config.yaml
n_layer: 11
d_model: 896
n_head: 14
n_kv_head: 14
head_dim: 64
d_mlp: 4800
vocab_size: 32768
activation: "geglu"
norm: "rmsnorm"
norm_place: "pre"
norm_eps: 1e-06
positions: "rope"
rope_base: 100000.0
rope_fraction: 1.0
qk_norm: false
attn_scale: 0.125
bias: "none"
tie_embeddings: true
parallel_block: false
init: "uniform"
init_std_qkv: 0.0209
init_std_o: 0.0259
init_std_up: 0.0299
init_std_down: 0.0299
optimizer: "adam_hyperball"
lr: 0.00506
beta1: 0.9
weight_decay: 0.0
lr_head: 0.00354
grad_clip: 0.5
warmup_steps: 248
schedule: "wsd"
decay_fraction: 1.0
decay_shape: "linear"
final_lr_fraction: 0.0
batch_tokens: 65536
seq_len: 512
doc_mask: true
train_tokens: 726000000
steps: 11078
dataset: "wikipedia_en"
Each number is 50 + 10 x the weight over its row's rms, rounded and kept within 0 to 99. Layers, rows and columns count from 0. The size before them is the row's rms in percent of the matrix's.

# layer 4 MLP down, 896x4800, rms 0.0299, rows 324-396, columns 384-479
099:44 52 64 56 65 70 52 46 45 51 69 57 45 53 54 61 46 67 52 59 50 65 56 45 58 50 41 38 49 61 62 43 62 33 61 43 45 49 59 61 33 50 52 57 47 44 62 60 59 46 61 45 46 43 35 52 55 47 56 43 35 40 67 53 65 47 58 44 34 45 48 41 41 45 46 49 45 39 72 83 69 59 43 50 47 46 49 69 54 39 45 46 52 56 41 41
100:32 39 58 49 37 61 36 48 63 45 75 48 49 62 56 63 43 49 46 46 47 35 46 62 60 61 50 41 67 59 33 53 43 63 58 43 30 56 59 53 57 42 52 53 60 47 60 37 45 38 36 38 53 54 41 58 47 41 44 55 64 60 49 59 49 29 58 65 43 58 46 63 33 48 69 50 71 55 51 37 51 64 71 49 68 43 57 57 68 51 52 41 38 47 50 62
101:52 47 47 51 38 41 53 41 47 51 53 58 42 35 43 33 47 53 43 48 38 53 43 38 55 51 73 57 65 32 63 45 49 50 46 40 33 57 25 59 54 48 46 51 54 54 44 60 46 50 54 57 26 81 52 42 46 43 70 52 57 60 55 65 58 51 46 78 36 43 42 43 50 50 47 59 39 65 61 40 47 58 35 41 58 50 61 57 48 43 49 55 82 58 53 43
101:56 54 69 41 73 48 39 53 42 47 74 57 60 42 38 47 42 37 45 59 61 52 51 29 55 54 57 55 65 55 55 57 33 74 37 35 51 54 62 52 56 30 67 45 61 63 30 59 48 55 39 62 53 51 59 52 50 59 53 29 55 38 39 53 38 54 44 43 31 47 65 57 65 50 55 45 51 62 54 49 43 61 38 46 41 52 61 45 58 50 66 71 39 45 67 45
103:56 49 57 52 53 50 60 50 61 62 52 46 56 59 58 55 57 49 47 54 60 50 33 48 52 56 50 60 40 57 60 67 57 36 48 65 50 52 50 45 46 49 47 37 47 52 48 46 54 58 65 33 41 53 51 36 32 49 52 40 49 68 35 60 42 54 60 69 40 60 56 48 46 41 53 56 55 44 47 51 60 65 53 57 37 53 38 50 45 60 63 50 34 39 50 52
094:60 37 49 35 59 54 42 46 51 54 50 46 54 44 57 65 53 51 59 39 35 55 65 53 45 64 57 65 42 59 46 47 62 71 40 45 43 52 62 51 31 48 49 42 59 57 49 42 63 42 45 50 36 47 51 48 53 61 62 56 56 53 46 48 52 45 30 69 45 48 59 47 28 58 37 49 38 64 50 52 56 61 36 50 63 65 59 62 52 40 33 48 51 74 55 59
098:46 64 42 34 59 58 59 54 44 33 28 50 45 69 48 39 43 59 34 59 51 54 57 32 49 54 43 53 44 55 54 51 40 51 36 54 33 69 45 47 49 33 54 31 48 45 45 42 36 44 21 59 44 75 49 59 46 60 60 48 52 57 52 52 57 41 25 45 61 49 71 55 65 46 54 50 43 57 50 65 65 44 58 69 62 51 39 58 54 49 55 56 63 64 46 60
096:42 55 53 55 47 63 25 34 50 72 35 47 44 27 38 53 55 60 56 49 40 60 55 56 75 57 45 52 50 54 49 44 63 56 47 40 39 57 56 54 32 59 60 49 43 45 47 49 41 39 47 35 60 42 58 34 53 69 50 47 47 59 38 27 63 54 45 56 53 65 50 37 50 45 57 47 34 47 56 35 39 38 50 82 47 35 35 43 67 54 29 48 35 51 48 43
103:55 41 29 40 61 48 36 68 46 45 53 47 38 71 47 57 50 65 53 42 63 48 68 59 58 26 42 49 24 51 40 52 51 31 56 54 45 64 57 72 43 49 44 50 67 52 52 52 37 31 46 54 48 31 55 65 41 43 61 37 48 67 46 61 39 57 69 76 59 53 62 63 64 48 38 45 50 45 49 54 59 54 46 46 52 37 62 74 39 44 60 43 39 56 41 56
095:62 55 51 55 44 35 38 60 44 49 59 51 51 48 55 56 57 50 66 43 38 41 46 50 51 64 42 53 56 35 59 36 47 47 48 64 57 46 62 35 66 36 42 51 51 62 59 75 35 55 65 53 36 50 60 36 56 61 35 40 33 36 42 56 59 64 53 50 39 41 35 43 56 59 50 39 51 43 59 41 58 41 61 51 52 64 56 41 38 61 40 45 34 42 70 75
095:31 48 46 49 42 47 45 57 50 64 42 57 37 40 45 46 28 55 42 44 41 61 48 51 50 74 45 48 39 47 50 38 66 41 58 51 76 45 56 59 48 60 33 50 47 57 56 61 62 60 60 47 51 40 47 51 42 59 54 44 49 56 45 46 32 52 42 42 51 38 32 31 42 50 64 62 48 41 49 57 44 29 47 60 39 46 41 51 42 47 59 69 45 45 43 46
095:60 33 75 55 64 53 56 54 55 37 53 56 43 32 35 44 52 80 60 42 43 52 41 44 41 42 55 41 58 48 48 44 45 29 38 47 54 59 48 33 55 32 48 42 45 54 43 36 54 41 61 59 38 45 47 54 45 53 62 47 57 55 32 52 60 58 54 50 46 50 44 67 48 35 52 54 64 55 59 56 50 50 60 44 31 48 47 49 32 53 51 44 46 51 50 43
098:47 44 42 36 47 58 57 54 45 47 39 59 50 33 46 50 59 39 26 37 28 51 37 75 27 59 36 63 58 41 47 69 59 46 51 51 27 34 46 38 47 38 49 62 46 37 37 46 52 51 52 47 45 53 40 39 59 50 57 31 64 52 50 29 55 54 56 59 58 50 45 58 56 43 54 40 42 58 58 56 34 39 51 44 58 62 43 52 35 49 30 30 42 53 43 41
094:40 42 45 61 62 59 47 54 49 26 58 51 32 34 72 56 48 57 67 39 49 53 67 56 58 38 42 34 62 46 51 58 50 60 45 45 58 48 45 39 44 47 66 34 37 64 19 54 64 48 57 59 51 32 21 55 54 37 47 47 64 43 49 58 46 70 56 47 31 53 45 60 47 47 69 51 48 54 61 53 43 64 42 58 76 50 48 44 46 66 58 52 25 50 38 66
097:34 64 48 37 55 80 47 40 51 63 59 65 38 66 56 58 47 47 51 61 40 43 54 69 36 66 40 52 44 73 58 56 37 59 45 56 43 43 61 47 49 61 49 47 67 49 41 52 44 46 50 61 73 58 38 38 49 52 49 58 61 50 52 35 40 31 45 54 56 66 64 37 52 37 68 45 30 68 48 46 50 59 34 57 55 60 41 38 45 44 39 30 39 35 81 49
098:56 52 42 40 23 48 63 45 48 61 65 54 59 35 65 48 57 32 49 44 37 52 74 60 54 59 58 43 53 65 50 50 59 43 46 41 49 65 47 53 60 52 44 53 43 42 49 33 69 49 59 37 63 52 45 44 36 68 47 77 34 54 36 61 48 34 50 50 46 52 46 56 56 54 51 57 52 52 57 51 70 38 69 39 43 54 36 56 39 54 40 36 43 36 54 62
102:53 54 68 37 59 38 47 41 45 41 44 36 60 43 52 74 46 46 62 46 55 64 51 37 46 42 47 48 31 30 55 52 55 50 46 24 61 45 35 37 43 48 41 55 67 48 64 48 69 33 56 41 45 38 57 57 46 48 52 45 50 50 33 44 61 62 67 57 58 69 48 52 41 41 37 43 41 59 35 50 31 51 52 34 44 84 33 46 56 31 54 52 36 55 46 57
104:41 32 54 37 51 49 56 55 43 53 57 40 50 55 54 45 58 56 64 37 57 54 38 60 45 34 49 43 48 49 63 41 64 64 60 40 55 63 53 39 46 48 36 61 54 59 49 60 44 55 69 49 51 19 50 43 58 44 54 54 59 46 53 46 41 50 49 58 48 44 50 60 55 36 54 40 38 45 48 60 45 77 50 57 48 35 47 51 45 56 55 44 41 41 45 45
098:34 49 66 55 53 71 53 47 37 54 51 49 57 42 57 51 61 31 70 58 44 58 52 65 53 42 54 64 32 53 59 60 40 59 72 38 78 64 59 52 42 36 41 44 42 45 68 58 49 48 35 47 68 35 33 57 59 53 45 51 57 50 53 48 38 56 26 50 69 56 50 33 56 54 52 46 60 39 46 39 53 61 52 44 48 38 71 46 47 46 49 56 48 54 50 42
099:48 43 55 75 42 48 49 49 60 57 40 46 56 47 50 53 45 51 60 65 32 51 63 55 47 30 43 61 51 35 51 41 61 46 46 50 54 41 59 52 40 55 54 59 50 51 44 35 64 49 52 65 46 51 58 44 43 66 53 49 55 48 53 71 43 47 61 46 59 57 56 49 39 27 20 46 50 61 49 39 45 49 39 50 51 43 59 42 35 42 58 64 48 66 58 28
101:44 45 37 71 45 37 58 61 41 46 47 41 49 54 57 43 59 44 59 48 53 55 43 45 22 48 50 49 52 46 27 52 32 41 35 48 54 54 49 52 40 48 31 46 61 28 53 57 69 39 46 54 37 39 59 46 61 63 42 56 47 60 58 60 33 65 45 64 56 51 63 36 46 53 55 54 57 64 50 29 29 49 46 50 48 51 47 46 59 46 44 56 50 62 51 62
103:63 38 54 61 59 53 49 42 50 57 19 62 41 51 53 42 36 43 49 42 57 48 46 43 42 60 39 50 62 43 63 47 45 63 39 41 58 51 36 46 59 46 38 49 44 60 32 54 45 73 68 44 55 60 51 42 48 51 53 40 62 60 53 35 44 54 52 50 38 56 48 56 72 56 48 47 55 35 64 53 28 47 61 57 44 50 37 26 35 65 53 26 44 50 64 48
097:51 49 42 63 53 56 54 50 53 61 42 64 75 42 41 53 50 55 51 40 68 49 51 38 48 48 39 56 44 60 55 58 38 56 56 42 51 56 64 60 46 52 45 49 77 52 36 37 46 38 62 56 38 54 49 39 52 70 42 44 45 53 48 53 57 43 64 55 58 56 64 51 46 46 38 55 40 47 48 47 54 37 64 30 44 71 46 53 46 42 46 42 50 51 49 62
095:58 57 47 48 60 54 51 42 63 67 42 50 33 56 36 43 55 53 38 38 61 53 58 46 50 37 46 51 38 37 64 43 48 49 57 53 45 44 41 48 41 51 57 63 60 51 63 61 66 46 63 44 66 45 63 61 46 58 55 44 51 50 49 38 68 69 61 36 24 65 45 31 52 57 47 34 44 61 48 63 55 61 38 48 37 60 52 52 55 49 38 51 80 56 33 67
100:57 55 43 78 43 47 47 68 51 58 41 53 48 49 64 37 50 45 52 59 57 47 45 46 55 47 59 65 38 49 39 58 44 66 51 47 61 50 59 41 34 47 50 40 61 41 53 51 58 56 41 53 57 35 54 70 60 57 55 60 47 36 47 58 44 51 49 60 39 39 52 37 38 54 75 67 45 41 60 39 53 59 53 54 31 38 44 36 40 58 47 48 48 65 33 52
094:39 52 50 58 56 20 66 56 48 53 53 37 57 37 38 46 41 35 35 53 47 58 41 58 44 51 42 52 44 49 41 52 37 42 31 48 57 47 58 61 48 59 34 39 51 39 52 55 46 29 44 57 61 59 71 54 57 40 53 45 46 54 45 50 59 31 54 46 51 33 42 49 42 62 51 54 58 47 35 44 51 27 41 69 53 43 53 46 59 48 49 51 39 46 38 37
105:36 53 44 42 71 56 52 39 41 43 51 52 47 53 40 61 49 35 39 53 50 67 31 54 46 56 66 48 48 56 34 51 47 72 57 60 43 53 54 66 36 48 47 52 53 42 56 62 57 40 36 56 62 51 44 48 43 51 56 68 47 38 70 61 50 50 51 64 57 45 38 44 57 48 50 52 53 42 33 54 43 66 50 55 72 45 42 63 60 56 64 61 65 45 44 51
104:46 50 38 45 52 50 61 57 39 32 40 36 47 36 45 46 40 56 42 49 51 52 36 47 47 43 59 43 43 54 46 34 49 63 35 56 34 58 44 50 60 59 33 45 57 39 48 55 49 38 58 55 51 46 66 42 59 51 42 47 50 43 61 39 46 36 62 42 83 36 47 51 49 55 52 45 63 50 52 47 33 55 43 67 42 51 60 27 63 52 54 63 56 46 68 38
095:68 59 41 55 58 38 52 37 37 34 52 74 43 54 58 44 55 36 32 55 46 61 62 56 52 46 56 56 52 35 34 44 44 42 46 37 57 53 54 51 54 50 51 68 55 38 39 47 62 63 35 44 58 50 53 34 54 47 60 51 52 38 55 69 62 40 79 30 45 54 51 41 58 66 55 59 51 38 41 62 62 53 59 52 49 54 53 64 47 65 36 61 30 45 52 35
102:39 48 44 39 48 66 45 71 62 69 65 33 61 49 48 31 47 61 47 69 41 50 47 58 55 56 54 44 64 53 46 57 52 54 46 37 46 62 60 53 33 57 32 62 51 52 46 42 61 76 29 60 52 63 34 42 57 51 46 51 59 42 57 24 37 38 54 57 58 58 68 58 45 47 60 43 39 53 53 48 54 58 50 30 54 52 50 45 54 58 61 30 64 51 43 56
099:74 55 45 45 63 43 40 51 51 41 52 59 48 62 56 51 63 49 39 69 40 38 67 36 65 30 28 60 44 54 53 49 62 39 34 53 48 61 53 62 49 70 54 55 49 46 59 64 42 29 55 55 40 46 62 48 45 50 66 59 47 42 41 43 56 37 47 46 53 42 54 36 62 35 44 46 29 28 71 53 48 37 39 58 35 59 41 42 63 43 48 45 34 53 65 67
097:39 42 45 54 56 44 63 57 46 69 48 40 61 68 57 77 41 37 49 46 35 50 40 59 60 57 65 55 55 41 48 56 58 55 28 52 57 42 59 55 51 56 72 52 64 50 58 34 44 36 44 55 46 47 45 40 68 56 40 48 49 34 50 55 40 55 55 47 51 47 53 41 37 55 53 48 57 53 42 50 59 49 65 44 57 71 54 55 56 43 50 53 52 50 52 50
097:43 43 34 40 50 44 58 50 43 45 50 51 50 61 43 63 59 58 53 47 59 47 35 54 33 59 61 39 40 53 49 58 34 43 32 34 33 40 47 54 46 48 41 77 58 45 48 29 47 54 54 55 41 45 31 62 53 46 45 45 52 45 34 30 47 40 31 46 54 54 42 52 30 54 41 53 49 42 48 61 38 41 43 53 62 66 64 59 42 54 32 64 70 60 63 46
101:50 60 55 51 57 69 59 60 63 53 37 46 59 36 61 64 55 45 46 41 39 57 44 46 45 49 40 50 43 36 67 40 53 41 49 57 59 55 55 42 43 52 44 39 40 43 53 47 45 44 58 61 47 52 38 41 60 36 56 55 38 41 65 42 52 63 44 48 47 43 55 45 39 49 65 43 70 47 53 53 42 30 61 54 54 46 50 47 47 50 55 40 35 57 44 57
101:49 59 47 44 43 62 53 44 39 47 34 37 49 61 64 63 65 49 39 35 45 65 55 68 32 50 51 65 50 60 51 46 50 49 45 59 28 42 52 47 30 52 48 49 59 51 39 48 62 47 39 52 61 49 19 48 43 50 38 46 42 46 29 56 41 46 45 30 51 51 43 50 50 57 59 20 51 64 48 56 55 44 33 76 48 67 47 58 67 47 46 33 52 54 64 41
097:42 38 39 50 46 61 56 41 43 53 60 57 67 53 50 47 62 40 42 58 56 39 41 46 50 51 48 41 45 40 44 59 45 35 42 56 48 41 53 50 30 46 51 58 51 36 51 36 52 36 54 47 30 35 52 48 24 54 53 34 33 39 46 50 58 44 41 35 54 58 51 41 42 23 45 51 44 28 36 67 74 50 33 52 72 40 40 40 42 36 35 38 48 59 36 51
096:26 50 49 62 44 65 42 39 52 59 58 63 45 61 60 38 44 47 48 60 60 49 45 47 41 52 36 33 58 61 60 53 52 46 45 60 46 49 76 58 52 54 49 51 27 64 64 52 50 53 51 49 46 42 40 61 33 41 45 51 53 43 42 70 23 56 52 55 64 43 48 42 57 45 50 55 48 33 60 56 61 48 65 30 59 54 47 63 39 62 47 30 53 60 53 35
099:39 69 51 38 43 50 58 65 44 54 59 67 52 38 61 42 50 48 40 77 47 58 48 41 41 47 50 43 45 52 45 39 56 63 57 39 48 55 51 42 53 75 71 48 41 61 57 52 45 36 53 58 38 62 60 50 57 47 51 51 61 40 44 52 49 59 72 55 49 43 51 69 51 72 45 62 46 47 54 50 48 47 55 35 55 55 63 52 47 27 54 47 49 56 55 60
097:48 45 51 43 55 22 67 55 31 43 62 42 65 43 47 55 36 41 49 50 50 54 43 37 65 55 40 50 66 42 55 52 63 63 44 52 43 53 59 68 41 51 56 40 44 55 55 37 56 57 56 57 46 48 58 57 39 48 41 66 34 53 43 52 64 54 50 39 51 50 54 33 56 68 50 44 49 43 40 43 58 57 30 67 33 31 53 51 38 65 52 59 46 50 63 43
106:39 40 72 45 45 31 36 60 58 40 55 47 49 52 53 40 58 60 29 39 30 51 50 52 77 50 54 54 60 41 52 36 42 53 44 39 55 34 52 53 34 56 40 36 41 50 33 61 58 45 58 60 38 62 37 35 47 57 47 66 62 53 47 59 53 39 51 55 45 42 30 39 37 49 57 48 47 42 54 43 38 57 43 44 59 47 54 56 46 32 52 46 44 67 61 45
095:53 62 38 66 56 39 16 37 44 42 43 48 50 48 29 52 37 56 56 80 51 41 60 60 50 65 46 50 60 59 61 52 60 45 45 62 58 68 49 34 61 52 44 57 47 51 49 47 49 33 40 59 41 67 50 54 66 48 56 51 40 47 44 57 37 74 48 56 54 62 50 46 61 50 56 46 35 50 57 64 42 47 37 66 46 42 44 52 67 56 59 56 39 62 59 48
101:34 53 50 55 55 58 59 41 30 48 51 46 44 63 65 56 32 45 51 29 53 55 53 35 45 61 48 48 54 49 38 47 49 56 50 56 39 36 57 63 69 53 50 46 46 38 58 31 40 57 42 22 51 48 43 60 34 48 43 45 37 72 65 52 42 48 56 34 40 56 32 45 53 49 65 55 60 44 61 67 58 50 39 52 48 46 53 47 54 40 44 69 60 65 45 61
097:44 45 43 41 53 54 45 37 47 52 54 53 43 62 71 56 56 61 63 40 62 55 60 43 53 52 47 40 62 65 41 54 42 46 53 63 61 38 59 62 51 51 34 58 64 41 56 49 41 47 43 40 43 60 68 48 59 44 51 31 66 56 55 59 56 54 32 51 44 40 44 47 41 54 55 37 48 61 50 55 40 62 54 36 44 57 47 71 64 54 50 55 54 52 62 53
101:40 55 46 45 50 52 47 56 69 44 36 57 59 49 62 51 58 58 50 41 33 49 64 60 29 66 62 79 67 53 53 39 26 42 48 46 44 49 49 43 49 64 54 44 46 70 61 52 67 52 47 60 63 39 44 41 42 65 50 55 46 58 47 43 57 54 32 62 54 70 59 35 54 46 47 59 39 67 48 53 35 61 52 38 44 67 46 44 48 45 50 33 44 34 35 50
100:41 55 45 47 66 38 36 50 44 32 61 59 79 77 79 53 39 32 51 51 34 41 56 49 54 51 56 68 58 43 45 34 53 61 55 38 60 43 41 32 60 56 55 50 50 40 41 39 37 58 66 46 44 53 57 31 36 61 39 46 49 57 40 71 30 61 64 51 51 59 51 31 29 65 30 68 39 49 49 53 53 39 39 46 73 47 53 52 46 56 57 56 52 52 54 41
191:50 60 48 59 39 54 56 45 53 51 52 52 38 54 67 43 49 51 36 46 38 44 54 59 41 56 48 50 37 45 36 46 35 45 42 65 48 70 58 67 55 53 59 36 50 51 44 57 35 57 36 69 33 45 70 47 33 52 58 59 40 54 69 52 50 41 54 45 57 50 51 70 51 51 53 74 44 44 68 50 49 58 44 45 52 57 68 54 47 64 73 34 61 67 44 41
101:58 33 30 67 51 52 58 35 56 63 54 48 64 56 46 59 50 41 41 38 43 49 69 49 61 35 31 59 38 59 44 36 61 70 63 48 41 52 61 54 45 53 36 54 60 57 61 58 38 63 40 45 39 51 49 49 60 54 37 56 53 57 42 55 62 39 41 45 56 65 58 48 68 46 42 58 41 55 48 30 50 63 56 62 47 71 48 50 65 55 46 54 58 66 56 30
100:41 52 39 39 45 56 51 45 50 56 48 58 60 57 50 52 62 52 51 49 47 45 30 52 35 55 50 58 63 47 29 47 51 43 50 30 42 57 48 52 47 44 49 33 51 59 51 48 38 49 46 50 56 41 50 45 49 65 62 53 54 58 47 66 42 45 23 52 57 45 77 48 49 44 61 55 50 42 57 47 50 40 69 42 55 19 58 66 49 60 51 54 66 40 37 51
102:65 43 55 55 75 52 44 37 41 57 67 48 47 34 59 50 57 62 58 26 34 58 48 59 49 48 71 53 49 41 65 34 37 34 66 41 70 66 51 49 40 57 60 32 49 59 54 52 63 46 49 51 51 35 38 59 42 36 49 60 58 54 47 59 52 51 67 34 45 49 44 52 53 43 49 56 28 42 49 63 42 59 56 44 43 57 58 52 50 54 42 36 40 41 62 38
099:61 49 39 60 51 64 40 39 60 51 45 52 31 37 55 55 34 38 49 59 70 24 36 55 60 46 43 67 69 55 48 51 53 64 44 43 33 57 48 56 69 50 51 44 53 66 58 41 79 55 71 42 65 36 49 46 50 54 70 62 53 61 44 42 58 45 43 60 36 63 37 55 64 58 61 59 65 49 61 35 66 76 53 44 53 47 41 38 51 32 53 64 38 67 67 46
101:36 57 59 39 25 70 53 80 48 55 54 48 35 32 47 38 50 52 24 52 64 39 49 43 38 45 71 59 56 67 46 40 54 44 61 29 41 44 46 51 48 51 61 55 54 40 52 39 48 66 54 49 49 53 53 55 62 46 66 48 51 61 44 58 50 49 50 41 74 55 40 35 61 56 42 52 50 35 70 71 30 46 57 63 60 46 49 36 54 42 60 50 27 54 56 63
097:54 48 37 63 63 47 31 64 57 67 68 49 57 43 54 51 42 56 39 38 50 61 52 40 56 48 61 39 62 41 66 52 47 48 39 31 33 49 51 67 53 59 68 57 31 53 55 56 59 37 73 56 45 68 54 51 34 42 43 34 69 49 46 47 44 54 37 41 44 52 61 41 64 57 45 41 65 52 51 42 39 46 46 44 43 49 56 37 58 44 53 61 44 52 58 53
100:70 40 45 64 48 36 49 54 44 50 64 60 57 62 46 58 56 44 62 50 63 59 66 58 57 71 44 54 51 59 31 49 40 59 66 36 46 62 45 41 48 45 58 51 53 49 38 48 40 47 43 67 58 50 42 55 61 48 44 59 44 53 47 61 47 58 40 55 52 38 44 43 51 41 48 46 39 55 44 45 55 54 44 71 52 30 68 43 55 60 68 49 37 63 53 51
099:55 33 53 58 47 55 69 40 39 45 49 40 53 31 72 38 41 40 44 49 53 34 49 49 64 61 56 43 44 49 41 41 35 42 47 36 43 31 54 52 41 46 40 48 44 41 41 40 44 51 68 50 61 35 39 65 51 54 30 47 53 61 59 48 53 42 25 56 47 35 53 54 41 50 57 52 42 61 42 63 62 45 48 66 53 46 54 40 60 56 39 49 37 44 48 47
102:44 44 30 37 55 50 70 56 51 46 46 29 72 59 41 48 44 32 56 48 39 60 61 48 52 39 49 48 41 61 38 41 36 44 36 39 54 59 48 47 51 35 49 49 57 55 39 50 54 55 37 68 40 50 51 55 45 50 38 62 39 38 68 64 39 47 53 58 54 45 41 67 61 46 48 64 53 48 55 41 42 45 50 35 41 39 61 46 70 39 61 46 58 47 45 47
096:58 54 57 41 44 59 53 49 51 47 36 65 46 50 56 37 48 48 57 53 60 44 33 44 64 77 56 62 52 42 56 34 45 52 46 43 40 18 40 54 57 49 54 42 41 50 53 56 49 62 56 57 31 58 48 67 53 54 46 51 60 54 50 40 47 65 64 41 49 53 56 36 51 38 46 58 45 51 34 42 45 44 41 59 48 26 61 72 56 52 56 57 51 45 65 41
101:35 41 40 66 67 45 60 71 60 51 31 64 54 32 68 40 72 46 44 43 51 53 48 43 52 37 37 57 52 31 52 33 55 62 49 35 34 50 44 46 45 33 43 54 41 49 50 57 51 77 39 66 47 52 54 35 54 48 44 58 49 58 60 62 42 46 42 53 42 52 50 73 45 54 32 55 50 57 43 46 52 52 33 49 69 37 55 52 39 35 50 61 65 73 40 51
097:48 57 60 43 50 50 86 50 56 32 50 37 54 41 49 61 52 54 52 52 53 46 40 45 44 57 57 33 54 34 57 57 45 52 48 38 54 46 39 56 49 44 56 47 58 57 47 60 54 64 62 40 67 53 59 42 37 58 57 47 51 40 46 40 56 34 49 71 50 50 51 61 56 49 57 43 42 44 34 41 31 63 51 76 51 40 54 52 51 47 42 55 53 53 52 47
099:40 68 39 40 44 40 42 61 65 57 47 55 47 43 63 58 45 40 45 60 55 50 34 71 57 56 48 31 57 42 47 44 39 44 43 44 66 51 55 63 28 55 52 44 59 41 39 55 44 64 47 51 56 39 45 56 36 52 39 48 55 29 51 61 48 50 45 46 68 57 57 51 59 40 52 54 43 45 43 70 69 78 54 56 41 58 39 48 48 46 57 50 57 60 63 57
104:49 66 41 48 43 35 44 43 45 31 45 40 40 51 47 38 46 36 41 35 53 63 53 51 54 50 49 59 60 57 47 37 61 53 51 68 45 48 49 35 50 42 56 28 55 44 40 27 54 51 54 39 52 51 52 47 29 49 49 52 62 36 53 56 30 62 64 48 45 58 39 59 55 61 30 35 37 57 42 53 64 28 57 66 41 51 56 37 54 37 47 40 41 53 30 50
102:61 62 44 64 57 45 62 50 69 60 50 58 54 37 47 53 48 48 54 63 45 54 35 45 68 44 40 58 58 67 64 64 41 42 70 42 60 43 36 63 69 50 58 54 52 58 56 52 49 55 65 67 50 59 47 45 56 53 35 53 62 56 44 34 50 41 36 50 50 55 51 60 54 53 48 62 50 43 55 41 61 52 55 39 47 46 44 43 52 48 58 50 41 54 55 43
099:45 42 50 46 58 55 52 30 35 44 41 66 35 50 44 55 49 67 36 60 49 48 46 58 40 57 28 58 45 56 56 42 36 46 48 60 30 62 37 44 39 60 63 36 60 52 46 46 41 49 68 32 49 52 42 48 53 62 56 41 46 64 58 54 43 52 63 70 58 52 56 51 49 47 30 47 60 70 48 47 38 42 53 48 46 37 51 47 41 57 65 50 49 27 58 59
097:40 61 59 27 62 49 42 47 63 49 55 61 79 37 31 60 43 63 53 66 60 35 66 69 51 43 65 42 63 29 36 49 64 42 41 43 64 52 58 50 56 48 56 41 66 43 65 44 44 40 61 62 45 55 51 56 29 45 35 61 65 60 64 47 37 60 47 53 55 65 45 50 49 48 56 59 55 58 57 48 57 61 43 66 37 64 28 42 59 45 56 72 47 55 57 59
100:55 71 41 46 66 39 49 55 53 56 40 55 56 62 42 30 33 60 56 54 38 47 71 44 39 55 40 51 51 46 33 50 42 35 45 43 43 43 55 59 25 68 42 54 42 56 29 41 45 50 46 51 46 51 50 64 41 50 71 63 39 56 49 48 46 47 56 61 53 62 47 60 57 65 56 38 41 29 41 38 47 62 50 38 55 59 34 41 45 50 60 37 62 49 41 53
098:50 47 47 30 64 54 57 26 73 44 44 59 57 36 52 48 45 34 45 38 59 49 55 63 31 32 50 49 51 49 43 50 48 56 53 61 50 53 32 67 36 55 37 54 43 76 57 41 41 44 40 58 61 65 50 56 65 65 38 53 53 56 63 36 55 40 45 60 50 44 49 63 33 35 56 65 47 54 45 54 51 60 60 56 66 42 50 54 53 61 57 35 47 53 61 48
102:49 40 42 35 55 48 50 37 41 38 60 52 61 53 52 61 47 38 64 51 45 59 48 47 54 64 37 62 55 42 49 76 55 52 54 57 61 56 39 49 62 72 37 42 82 41 59 56 50 59 53 45 48 42 61 44 40 58 25 37 56 48 54 50 33 36 56 44 29 43 51 53 66 62 35 60 52 41 50 53 60 48 36 70 43 62 52 48 62 67 34 57 46 61 50 53
096:58 25 53 51 37 51 58 62 52 55 36 55 39 52 46 45 40 49 54 59 39 44 66 47 44 51 53 34 68 76 62 36 46 51 37 47 64 56 42 30 64 42 65 65 54 51 66 51 57 44 44 56 36 51 26 64 57 46 50 55 39 54 54 35 34 34 54 52 52 49 49 40 33 62 50 43 31 57 47 36 69 37 47 37 56 54 62 53 42 46 66 52 48 51 37 42
098:59 58 55 53 56 52 49 52 42 27 40 56 40 52 55 39 45 64 49 36 51 52 72 58 30 50 66 57 47 47 43 58 61 50 41 57 67 57 43 67 55 46 36 56 55 31 36 43 49 62 44 48 56 49 48 40 63 48 54 44 48 45 50 31 54 44 38 61 36 43 47 63 50 62 38 43 38 46 46 48 43 29 60 51 29 53 51 51 66 46 45 45 45 49 40 43
102:46 43 60 43 54 47 46 50 46 56 39 59 53 69 46 51 49 51 43 42 34 51 48 49 56 36 51 44 58 28 44 41 68 44 51 53 52 45 44 44 52 49 62 49 63 48 36 51 34 38 41 52 40 45 58 51 81 55 40 51 44 68 48 41 32 62 60 66 38 38 70 44 61 61 36 53 59 52 42 52 66 46 51 52 39 46 40 63 60 43 58 51 47 37 61 56
099:51 30 56 51 50 67 50 50 58 61 61 41 39 33 45 52 62 58 53 53 41 57 61 32 54 48 58 47 29 52 59 50 54 64 54 42 62 46 49 50 33 59 37 34 52 54 74 56 43 49 43 41 52 52 43 50 40 62 47 57 52 50 52 67 42 55 55 58 41 45 37 33 34 62 46 37 53 33 59 36 46 45 46 39 40 54 49 61 42 56 46 50 31 59 39 56
098:55 55 50 64 38 53 51 56 62 47 32 69 53 55 43 32 35 50 40 53 45 40 37 30 41 40 42 65 40 40 66 38 46 46 54 49 49 46 56 32 47 42 63 63 43 45 36 50 48 39 54 47 48 48 38 38 41 50 49 55 53 42 51 52 32 46 50 55 50 53 40 33 55 61 39 53 36 40 52 33 45 47 66 42 44 61 38 44 48 42 48 58 43 49 47 28
100:50 59 56 52 44 51 39 56 37 55 35 49 46 58 51 63 32 55 27 52 43 52 28 62 56 52 68 47 34 53 47 45 69 53 58 36 51 37 48 32 50 49 62 43 46 48 57 45 46 48 60 67 40 63 48 68 62 45 44 69 48 36 37 45 53 46 34 33 31 59 49 52 47 50 39 42 49 48 57 37 67 52 66 65 50 43 49 28 68 55 64 46 48 75 44 64
101:44 62 52 54 51 33 42 65 40 65 42 52 67 66 41 39 57 55 48 45 51 37 46 67 32 53 70 60 43 44 49 68 52 62 31 36 61 45 52 41 37 48 58 58 45 56 49 53 37 55 60 49 44 57 49 49 64 28 45 66 49 49 56 44 37 49 53 52 48 51 72 22 61 44 46 40 53 52 65 45 64 36 66 37 47 37 53 40 45 60 37 65 63 48 53 57